config = dict(
    num_hidden_layers=23,
    hidden_size=128,
    num_attention_heads=3,
    num_key_value_heads=3,
    head_dim=64,
    intermediate_size=512,
    vocab_size=1024,
    hidden_act='tanh_gelu',
    norm='layernorm',
    norm_place='pre',
    norm_eps=1e-05,
    positions='learned',
    qk_norm=True,
    attn_scale=0.142,
    bias='all',
    tie_word_embeddings=True,
    parallel_block=False,
    init='trunc',
    init_std_qkv=0.0567,
    init_std_o=0.0,
    init_std_up=0.0567,
    init_std_down=0.0,
    optimizer='soap_variant',
    learning_rate=0.00896,
    beta1=0.95,
    beta2=0.98,
    weight_decay=0.06,
    lr_head=0.0158,
    max_grad_norm=1.0,
    warmup_steps=62,
    schedule='wsd',
    decay_fraction=0.907,
    decay_shape='square',
    final_lr_fraction=0.0,
    batch_tokens=[65536, 131072, 196608],
    max_seq_len=512,
    doc_mask=False,
    train_tokens=367200000,
    max_steps=2983,
    dataset='wikipedia_en',
)
Each number is 500 + 25 x the weight over the matrix's rms, rounded and kept within 0 to 999. Layers, rows and columns count from 0. Numbers have three digits each.

# down: layer 2 MLP down (transposed), 512x128, rms 0.242, rows 440-511, columns 0-63
# up: layer 2 MLP up, 512x128, rms 0.284, rows 441-511, columns 0-63
down440:497521491523477522491491457519499512480492541476504548480501513511504503489487601507463507513495511521547495512524485451516512535483492488459511545508472557489499482502477486504528480480474494
up441:490485488572493529516514509508516530487497499479529499485536501473504537491504529522475483534497505501525472528463518448470505493495491462466448465492468537511497527462530497514524511497515509
down441:512468454523503501501480529544505501504521502508490490460520514510501546521494533503483459522539477557516505525521505463456473501472508484481516506513482490518469536542501496553540478501463537
up442:504525499479512499499482527536533523484502512475513469485507488526516514486520516501460525510430475495490483457482500496513513497482511508469509498509520453494496461469481479493475462501470497
down442:520478513498485511508482463510480489494490520508500484502527509472531499503489511495507519474505524520533517505502488519492505520498486478500538486489484524518500510512487458516499510503504499
up443:513469505499498502524483511475508448452501465494506525488469553492428499504507479560505480505507494467501510502496457504504454513498489480501520463517550481548537467471504509494471514497489524
down443:519508525508522517481483518477496541492505483485497487482467502507505515506506482525526511485475532522483538539453467535531512478497499493428507497518519496508506505476478497514470501509497501
up444:506510488510551565494469523515541502476470487508506527471513523509505509523540496496469518497515482504512458520466544456501514496485473509485502522508497518487476494519481459485480493490502473
down444:514473469508455481482509493528533487476544484535507492501527558485497495469512481497505507537534537489520500513431499489481453493495504469494489462524525511566491496503499499528517483532516497
up445:512466470501494518507541500469498518437512505507518507510507488492547494481514502470473531515529503516504512509525530546506506490511486514495519505528500482508525515468516523549501513506512493
down445:510479503486494508531514479491494499477517424505510473536497484494539457494503511475493510491488507560508510500520496498453531513488474516501494477535492467483522502503508497522504483479518489
up446:497522468493488483486512505513531491503524463530548521529491528485502510465473493520492506513514522520494477468503532494499467503509459447484499548485507499480451525503520457520516510491480478
down446:473510536510514501499510515467488513517464504499500525508466475481497480472503512536552522497519494509499484485481468509490523508505525464493491449517518483475496537502510528535513514452508520
up447:483514536470490562510441462453504520506499468467482446502508480466479475540458513507530531468506483478504514510550434499500540464485489526495445479508520498508502531510469443513507496509474465
down447:547526450509492513524511512525487507497486506533523533492490499524540551477473503472520481498508472513489524493509488478506500496534473481486508526457519498535501474478521511492516497456499504
up448:488426467503548563503507528496517496447508476535502455462472558534483505479502534435479443494516430515483520524511598489498451472508492464513520549476508458528498493551510511469491564534520490
down448:479497511511506520481500540496493523522486497484513479503471517474507510471518529496498528464501493519497516481500502536525494499515526494484495532482484492547483514520497525473514484490505516
up449:476499508522530481494482436512499478486496511546529487469480473520490474465511482504507437483502494505472546528524511484527484474527488495527476554525495480535507517505488483481490489535503501
down449:480483515478518506483487521522497465498399495512503513494440500511500493516507485494483459464559503509501492482478462506527475490482521510507490501516503505507468498480512499495531501486526519
up450:513461466484455526501513458479512490527466483516494488506456542471503518436494492515476459492462543504515507505510494488477500495498458462530480499442496557495540471496537482540465527504476493
down450:520489541484480491543497505524509523497478481542507502459474539470489520474487557476513447465501521499514523545513480503450486421555468500543484519471453529490555518520541488539508492498490506
up451:483504525517494497496513526516508497496499516491499508478505518515507482515462516487450519479496489518496498493523474484510512500510497454504542496505499493504487505499466483527490473510548505
down451:517517494526466468520495487454505568500512499489506506541500471466494472487548545495496521502494515507470553478526496489503496511484513516463496483472496509506517472480488505534512477484461499
up452:477481487479532514487485473467512507479498462526484497461486495508498525538467442511515470475514512485514503518519492511524472467506492455451499510500478519510542500533490524478524484546512463
down452:453462506476527457466513474504505529503502472514523506438501516494494524522541471521520438469519513477492547512478484531533465487517483457504540486495484499510497501567498522469502487559509501
up453:519515453503519460487471475502493450516525467494449534463506491489536508459472459454512486513501490521557493546492496506485545487539465445465485515525448544500536500479494411514482452512421492
down453:502520478492483467510484511478440473546515495530517526513477493525502511477505527487530525479481527519498479461480479518506517493496505487472492522458505481505531492509492471501524480494504521
up454:505553505511479494473536495544489462496506518525478518496502499507558549543469515497489480498490531483491517489505490482499481452469543481504508504532533520534460470486513469502493496503486500
down454:467494511488495548574491548506542523506478503477490458499499484497453513478538527499522519491508493486529513449499476537530524519503509522501539503494510512499515498504494549506539558493511468
up455:527489494515482506488491490476522482464536503487504497517473502514482531542525511476473500458429446460509488488501536511482526465521494483496518473493502497498504480495505482487512495494515520
down455:475461528521496528506503466505511488474495515509509510530470517468494570537504519484467511470504502534512525472479495547490471483451448451509495517498493489525445510501523507519501515529518550
up456:533510505496494527494517530468532507499535467529501469472511455524488497520509443511493493518512474518563521511529563519472438496501524464523521472501509514501514543466477481497501500510505501
down456:514506471485516487516468501485496532496454480474483574524508485489543523485506526476495518532477507453485540509483472493522482472573518541518467478487461505482480488504516530517498535512509519
up457:473470499480514489520543539502529505450484497485508513482494532452462481483495482520451517518518511532480506500520509457475510487478501513520497514491533489515521487519500542514519483481531503
down457:468497499471505493503513497439470465491512505500498486532502513510473500525479515504487511538522506494495465570459460482469457489500508494508505513491539501529542492504516532519521515493495529
up458:521505508498472494468457482469501534522530482519551526486480539507500506501498495491485449518514489504506519509499485483520526448522523509479499508520525553503523483499524509523480520522479486
down458:515508504559496497510501537510507501478535539513500494486492477514545492488480497530498485532539467519500506492505489491488513499500517522477538523518467551502510520468492482480468470474476516
up459:474545516490517481482433497516531441509487471545507518467516528506502522520509500462478493484499500538514489469466543496530571477498469536477504480503507551493522491505516496500518501510487498
down459:491589530540559492517453495497518458467494515494509506518468515487518542490540513411449503568453523521475477522449509494486509528573494515471516461509510481532483525466429514511551519527506540
up460:532519499490483492484508530474483518512500492552437490509482496526526461489506471458536496508493451525492488532477472510462561524460516509490522484494521515516486532470476487528515543520485494
down460:491542491520497482495520546466481498539501494504510492501504496467528504462563466493499529542542470489494502485520524503503541549432557508495508453514477480493471505489477486525489436477454519
up461:547533500532494513477487480571455521471462469568510513469482436481514488462495444485529498548481561488482475545524494455457460474505517535506509531506493502532504503514505534567505507461536507
down461:581624501518519534462471432537518462507525576475467520484539462510449507501531453406565461519505540466520495475522529539440483536461546526421515555485504522533517517518513499454510505489493505
up462:532549498486513518497489483526450468483490480477519485509499479505474508467461501526484503463505533489501509492521524486502502493504521494559491519504480503489509520505517473479473498511488511
down462:475542489464507512489508521510451495491480499484486504535505474488544485504476506542492518473485563527506486542517512502490472491551508489533502489458491479460523474495488509523514475491543521
up463:535532474464481517476529487495491490497480519543523518471487475513506489474490455495514500527450458559492498506481510504510462497520511565506481536536545550560521506509513490507528504498511503
down463:571523486478531561510523499492485488526539479513515510483512495519560459548502512489445536528481522517479480524508506501492483515449483487503509560502494491438469473522518458508480437505551522
up464:523526516536519484478573499524539463436482506502505498464465528518524465458495520539464514519484494501493433487544475470526481444477511503488523492467507510526560461449465489478492501483513482
down464:494492536525490493524481458504491512562504511486468502525487482524490465515498525508510488533486537500545503475530486569500552538490467527498469502503470510492462505536477502501494535501492524
up465:526494532474496527445500518479532475429493437498453439487494439493512497511474527516463540504528517468510499490528495473554515454519518538522540550482554524517535531479484515543477486479461513
down465:522520472546520479500495507478495486439544507519466568453513493464551472516504535527474505508527534491525479531524483503515517492509525552555516526466563498491519486465495529512486479439496504
up466:503505479456513484500475509491475504529504489559519452542504466449480492533506521493504531496465511522525487509463508512496512480526471485483519502512486535512515550501492545493529519504476479
down466:516531475498499500504484503526488465479529514484475497461497506461499491475495475495462487491501507516470503502502501451508492522515497492477492491506499508494508443495472503521485507493521497
up467:482500493480529512502524503511527525496504506473478501526509514478489496512467482512503538528489500535521497503506518480506473484533538521511514515528513479472476486492531478484537490541478477
down467:499497568476491482514488549527529491531506487494521503485470468472499506502500515468525476487505503463504471483515506501519512470490490464503489524481539509507480498502493551529521520523504547
up468:517487522498515516520526575481535488454521520480485506506487493471516449495497529495530529509485498503505467474505494513487475470491493475486522505506501507512488491492491493503531507484506505
down468:494505495530463495522501524520485489508462490528476478463485520502494523505520505520529473468476477510506499543477521530518507505463467490537472480507517480460491480512506504491501502467496504
up469:513488526520518484524514468495536501479491516527465483455520514554488516558521539505445496484499498502488499465491492533485524536513474454441469475538511463468530488404495536465532543485511471
down469:519466519543508500499540478503509497527475498519481461498489526521478497534510507467492456525520527491500501464466419527499520516488449488473501516508512451504469524478479538498520536467495475
up470:492514487538510517497450521485514502481477499540498447513497476492471498513509472498516515502504466504519534532507502513526462479512497487473485501546502474495471503463504472513472518537489482
down470:541487528453467467451488451517502484494498510499516494483519494504533501477508490517499476486483535526474481498485467495478543513540489471547510503466489511507502498492490499496513505502550503
up471:515546471498464499479512463547505522497466499485452512519460480491548452470448537473512526509484482502518518474526462524548539488482487517503511517490510489493514543515489467497500495476533464
down471:495502494506516506478526492471547479505511510501548521482479542492523500477468490513499446477468482508532518530510518488464493519476504491469472555488462466457479518528489510498529478471508498
up472:505445484481533469499473502533482481539505472526517512522511467520470478474519519487479469554501492538506460524506535501511494537505505493528489519529499429508490485509480457547503540525529491
down472:475437501485505479494475524506459488505504442500496481520527505491486475496508484438492468511509491537492500516493534507508498509524515513502494523497552454545463474509522501487518497471522515
up473:502556514515470484539520514518515448447489509469457552474513518515506558474508508500469437498471506542535497481573509477494492526529536452496482463516480494518487467469530406491513509459501468
down473:469528509497488488577507489495514438470526512469475566521506536493517572480520520493520494498450516579472510475527517480528482526499517486495458502486536488473499518475540485539548467479516483
up474:463576447390471497561478507510497414541475551542472505472471496546564526568497561481489460448398517492497521494514492379559506544482516496488554574470474472467452506514523576474454515429472568
down474:497489489508515496526522448492481515526552480527509476516533488527528509487466495501477484478528526579490488531475487479464496508497478491514553499504494497555509519491479507579527473476513529
up475:488487469502467506459539493483489472487507503508497460501480570521503449465472495504517481520495516482462462501558469498537518501500490480497470464524534476469509449515483540486474482504497491
down475:473499488519467458482522476484457491478447539498532495565487526497521478498495495503493493489489490515461519485483474546506515500526500496502483479434511454503470475485486526504477471489514490
up476:508522521495473465494471490472498457498513497480480499523523487514517493506548487502471505484517460528488548533528516462495487483451464551494508492508502490559499506481463505541492514549503502
down476:535522502516481456491481522510485462479474514497499496527486483503496462457512503502503519468510515465475504467466524474489484482449465503501474463487522473519480525505490488461512528475501517
up477:524507515534492486485482501489512487501497491514513498507464527500489448512501506512508542496465501488483529505526520455514514504515507504493515504493504560470513514500480513477473526511525492
down477:474502444441493520536519516483480533498520503516465491489557460565547578477486482468500411477549522540532435540486481499489428494493497457507508522502542425531488481502511488586550467470476540
up478:548485468474467545475482448486490493499453495535496534485449546503542458500484528501492538503459505521522488454537506477521499503505471483473527513498532533518471485460514505535481485499477496
down478:547490516476489497498511440539535489548523496498481513522494457524524472504497561458527463558454458533531466503522501498511453504411495440483503514502551551552503503422519502474473502509478472
up479:531498485518530497462534509499498515517497534511533556475480508503513486495470446529461507507491543520498500522471513511501425490505498495515500509509511553505590517507522497467546521511469504
down479:539471532505458515461460503570503489516518514524512490499432486540492517518484516513507549520489481499498520526479469527469512506499497498527522510497466517490488477477471512545512510499467489
up480:502541529508547553529479482511477487530521529501505476480497501536486472524483489490522483488460466516491513532515484473455488513518500462498507486480496481521492489493509485506518538520509445
down480:517532531522476499481518515448499531507455496513537523489511509501473501535517495518530531499497521526510520472541509496494492484476506501487521522522543492497487488469519555549550501481521523
up481:506525513496518520514482422524472512519530483512516510543450435509527552473520522479495492479516429488488474473535524447519490470485532510486473497506467519478502483503506459537501504497455465
down481:485510489487515507517493524507508530503519499534457481497491524511544524496510485507494514531512505497502475519505503501514505497510478506475446474482483493510499515521469517448519515502454484
up482:496493485523457517472466479485499503504487495464515517560497484490464490488495517501529490483490496503520528513529517512504500438487484516488490505510488496472495536491492449533529500488490466
down482:494506496519502502498518514466481471469530533470486516516508448509508458459484529520520520529484481511554511536487508497491552498551495537481499512503475488520491552494495490471537499528493499
up483:507491507491500479482510527511518516506526517510459535490498497534488543520553526459534492490498498494518479510510538464469505526506479544528474458517526524497487517502520511519501497468466504
down483:485529529498515505503518510482464501494492495486498508501436529538510494486522512440554506459496507512484508497521508491479511510495492510508496484502445492529487485529492526485525514499485481
up484:498486488496497501508504474462518485532510489539483468497512505515480482523523504506490515492500516485483504492528523506516520504495511502517490499500533515519515502555457505524525492506512514
down484:497488523501466491521499478496507554476506503501512482526508467509489483506479490491502511458499494481492483491486495498493495513475488507515515485501519467515489497476479525492517497499500490
up485:516486521466529491537495506514500474500493462500480511480565495542537466482528496515504509492457484479511454487517523518494469531467474500499492468524480454506475505480473478523524501516461474
down485:499448496522540477522498506490464522503450491500504542497508514456513539514517539504494457485543507535459485510504519490437508503493480516507514473530497474517512496514488546470539471553467509
up486:487514511513517473473513476454498498485484501510494507507458491502534499500500497447486495500516491492463483524475513481475538548494501512496539522507512473463555486487518534507498492521491514
down486:489506520480496492479465479471498496513441480465502520486472499494535516483504497537519492513506498505485517479501490511495501522483518482509499489498479477520517501501484505450506462480514549
up487:492515487511543449494520468503499498486486481495508530516502488464512511490519479507495490490510497524555504495476529530521518494505529499515545535507488484535533490483525521495492478513489493
down487:491532538470532478496531462533483480502515470487517528507481485500494516489482472491447527524508487507515475484471498510519509520528490519481529509480469482498528520504494513519513517503493513
up488:522494514532521506483503442518508514500544469474520514515466476492503519507444480539508499481509564539472487512523537502526503508523499478486511514509440522527479486468495514538476486496483528
down488:491533477497470541484481449501499458516496490488533493491487442505472541528477509533504527513491528500530527531542473485506495515517494515469522464487480482504500518462496511496473490470505539
up489:517552499473510510530451491490532491517539479513550476474479537487505499540487464493526510504506485509493488510479549480537455468487521471463472598510517483517500493543545462463488532531509482
down489:484522518539531482532470448433500550551496544500519497483495473526430508509464540506521510526485518497523465505466540527510535471446546494494449510540538498506496514510506517467498539468483522
up490:540508506474508537478431506488496521447496520488468512471489479502545494555486485469510485512497436454516488467511472506523478484530447530477547535478554514575500517493458521496483488537505547
down490:489492486504487495526467492487502517480520513481520549523533509562499508541479513480518460594448489518465503531502490539465465475486495521488561508472531511569425532523449504459511505520531593
up491:530479479487488534531456461485495520479481483492487506499505525501565469505495476506459514522477437497518541507589547481523532460495518532496501496503516486485491532464538515498502531501480485
down491:521505497508484487497495492477516486494474507496491485480497502494515482532497493516514540517479505530536507484504555510481528537510493496493485477494472450493498540526550493475503508501495527
up492:488529506480510529447497460465443492513486476516487484512448489505549481472486472445512501495441457496480541497508477488498536516467510472481479505527507516491554479456502422481557517509485467
down492:530502514525506484483493503502519484491470500538478490477521530496487494480471502489491519492509522493513486493477505503456474523499481517508521513507470494539459491524477512531504477484500515
up493:528497487460494486523484532474525492526521536520518487507524468496474474475497497511508504530513451539529514497464488517460473488440452518546452535459486523466464505504497484554504546480523502
down493:527490473486577498501555500478528534494535513519477540504460511496518502485556521517510509465532478512509552471534529478456546458520463512509512516502439496511473445512513491455496509522521554
up494:540534550543541566488454430530511545473466511510497504503535501525511494503509528490540518510472463481519506528458479481479470555502491490455517489542534511501553537491492479544513477526451520
down494:477535510515503532516488445506478512512464511502508506520501510461501522500527496527478501497515520493461491526454478509474471539478514514448526470516546510487516545502509498493512495464494553
up495:500489497499491523507517472510505455521539495529491519491494489483463509499472450483460536481459467505525498551511502549485480494506470543512552511509538522524515502440507481498506505476459457
down495:517442482533461486481556537498500508483476512528549489537463515490492477538472457456495489482486484461513519530526443489505541488499517535499504479474524563538499511486494495506514464499520530
up496:497477510509516527475501482520485498533534496500490464482458478443510539499513535499500509541514483506527490495487537468479488487491502471529470498516517525518470506479508473490479506483512464
down496:499511550500478485528466551508491509477485498498481448503485495479510556473523491524509488502446522539513484513535510442459490496541469521509522495520513476563502541486523503537474452501502480
up497:532511471489494514513502484493539497448500495515540488479498552447488496511472507511518489539522502493473523450513520453478487493475492454462502459485518495557521487528506479537503471466457442
down497:509539506478512496516515481523452465530520479515487501505513477513498510494502492508515545560505542498501523501478498525497554521542481458478510481493498505514450494492496560513477501489518506
up498:501489526466526466499508459532514518523504490512503501471462526541468444519513497483512505534476517520537546486544487447469490494533483510495467494517496502543462520494499481515496510537463486
down498:524485508523465488489486466473489523503533507465490498515474449502504561518509485519524498485476496527435502490475454513458505492473500453486480487501512519540490513482516480510493492484445493
up499:537521497498497539491493488467509543488485514514476520494522454507472474536478517462500542495506502468501481499465483526504471466506407523440488509518543520507525514519494537523470514475503493
down499:485551522503567485485514510440509495511483492478539491532450462488482466511502509514509553514458563434427486505477467487512495488496490466515507539505529476512470508474467488477480440479479507
up500:513513491476495509490476516530538493517503480504469434518476495523509502516526480541455503483480462505503532504526489486538515519495489465479517499497512521520517477509484494519539518514508492
down500:492475491533490515481442497526506503517485488503513474485502539503485537491498480508435501489512470505465521480479500527516506519484507494526480495415473497517476496525500500539547497474495541
up501:534516502452488480550520490530522489496487534495482484514510526539467462514449483486496476479503469516519503518456501510529470465491498533515494471530497460463491556476513501532486491519463449
down501:495494503511515504522503503487488481504519501501525495457494509466537517520504517504491500518525557515472487505521527504466512530509515511500483497483522525485514519500516510504538500523509512
up502:495483495485493501497459453509492522485479514485520581474486544490524484494481507528439485502494459521470538498508528508509513487484476521481517478468485446474525480477475501458513512477514462
down502:523536519546537493485522496454469526490508474494475509513483503469518467489533481530491520529529508490491547517484497489545544490552478491499479507500478459490484535501479481498533511458542527
up503:495522488500477470523472523513497514500466476524477483519490498485492488497485495514520503482495473524531507500488484498455505492502496480501492506516506518493508439485501483482482495533494493
down503:449501547503499511523451544524541510515502510521435496530466497528509536494496501504504494485520453514478460468478523489505528550506525482504538522527485473507473480473527489489477503537490494
up504:543539497463535494514506498505505491491534456479526514499467465505471532472466487499506513493483502533535488494517504463504489478499520475526498506507485515490470483526512474466505485490502538
down504:525491481481502506510512505472523460522507515515532539510471476549494494485476500512509521501485489516463477489480503504509492516504492445543496510464504491509493478515530513507493520495484570
up505:512488487475474534506560499487520452535495464470453509496514503476532433502518491477469508519516480510543514506499498519465486499504423463478472516534535471506533487488508552498498479516548496
down505:446495500448524497516488536512496508494542465510520526532495472491471494476513472510533510493495553507550520500499462511462494498571491495552471475494470501493493522534510535457535487497502525
up506:504525483503506498525548489459486487502518520467527542469506531475525483517514519490467504510495492543478507497477495505479474500485497506463513505508527512500540575486507517517484468510469494
down506:497552479502496546457509538512464507528492504469505534483448513485511462478502480457499511508558480503509501531484470500512487522440483496526541483496533500500477514500476551491475484481470442
up507:492515535473471519530499511509503505507478504530445501516528506486552485498483521495528462464484520469510472482488501490521493512511529489504524480506493474513534492499511489516499515515461506
down507:515509456484466540460488494499508483513509482528505506500506485522489496487479498515477469481480479510482500492450530501479520476513484471530517464524451506530502504536498541506511527536501502
up508:521493506503475526497531513499505528555492518500489507517500485483473488475487466493479488508500494492540488520520498507500463488492472495549499488511520510481511491482505518521514506455488507
down508:495487527496491505480508469497490468484521499512455483542536520483520526502481512507522496494506502526521515496496495527499549491551576512482483495495482498518510450506512507470496519516517503
up509:548482513443518554503506470480519511514463521496487492577489527508556470483455492498512496482434500496505546471519462507520517507506524479450498512531441493504503509559490453575447487498503474
down509:497507488415513540519512460488487509513476509514470505510513553508489487531434560571498492522423482504455487455501503502503564510443527496478512489522419477519483505516457444524439488521522503
up510:485500523487499536521485512523458502518475458473502434523480533515478515465504468479570466536532477474536541504517452492532523477504508519500471503515488541501512492490482447502461480521489496
down510:483440455548549512470522565584506519484451509492543471498468471492466560446523535487486466468512512494489525509493481551451489420524445468521456514454505479542461536458453512456490523551437510
up511:524523480489493549500521533487481491457498462464475511452493476476513495517512479487521511483488497487535469504499502516515493494484429541526495530496489493526485567449494481475492539547441487
down511:483491476465495538498527540499519470496533495462499473525488432509493489472463516474483502508445460497497498493507488499466483520463488504535542516526535530492515527520498498471504563536489500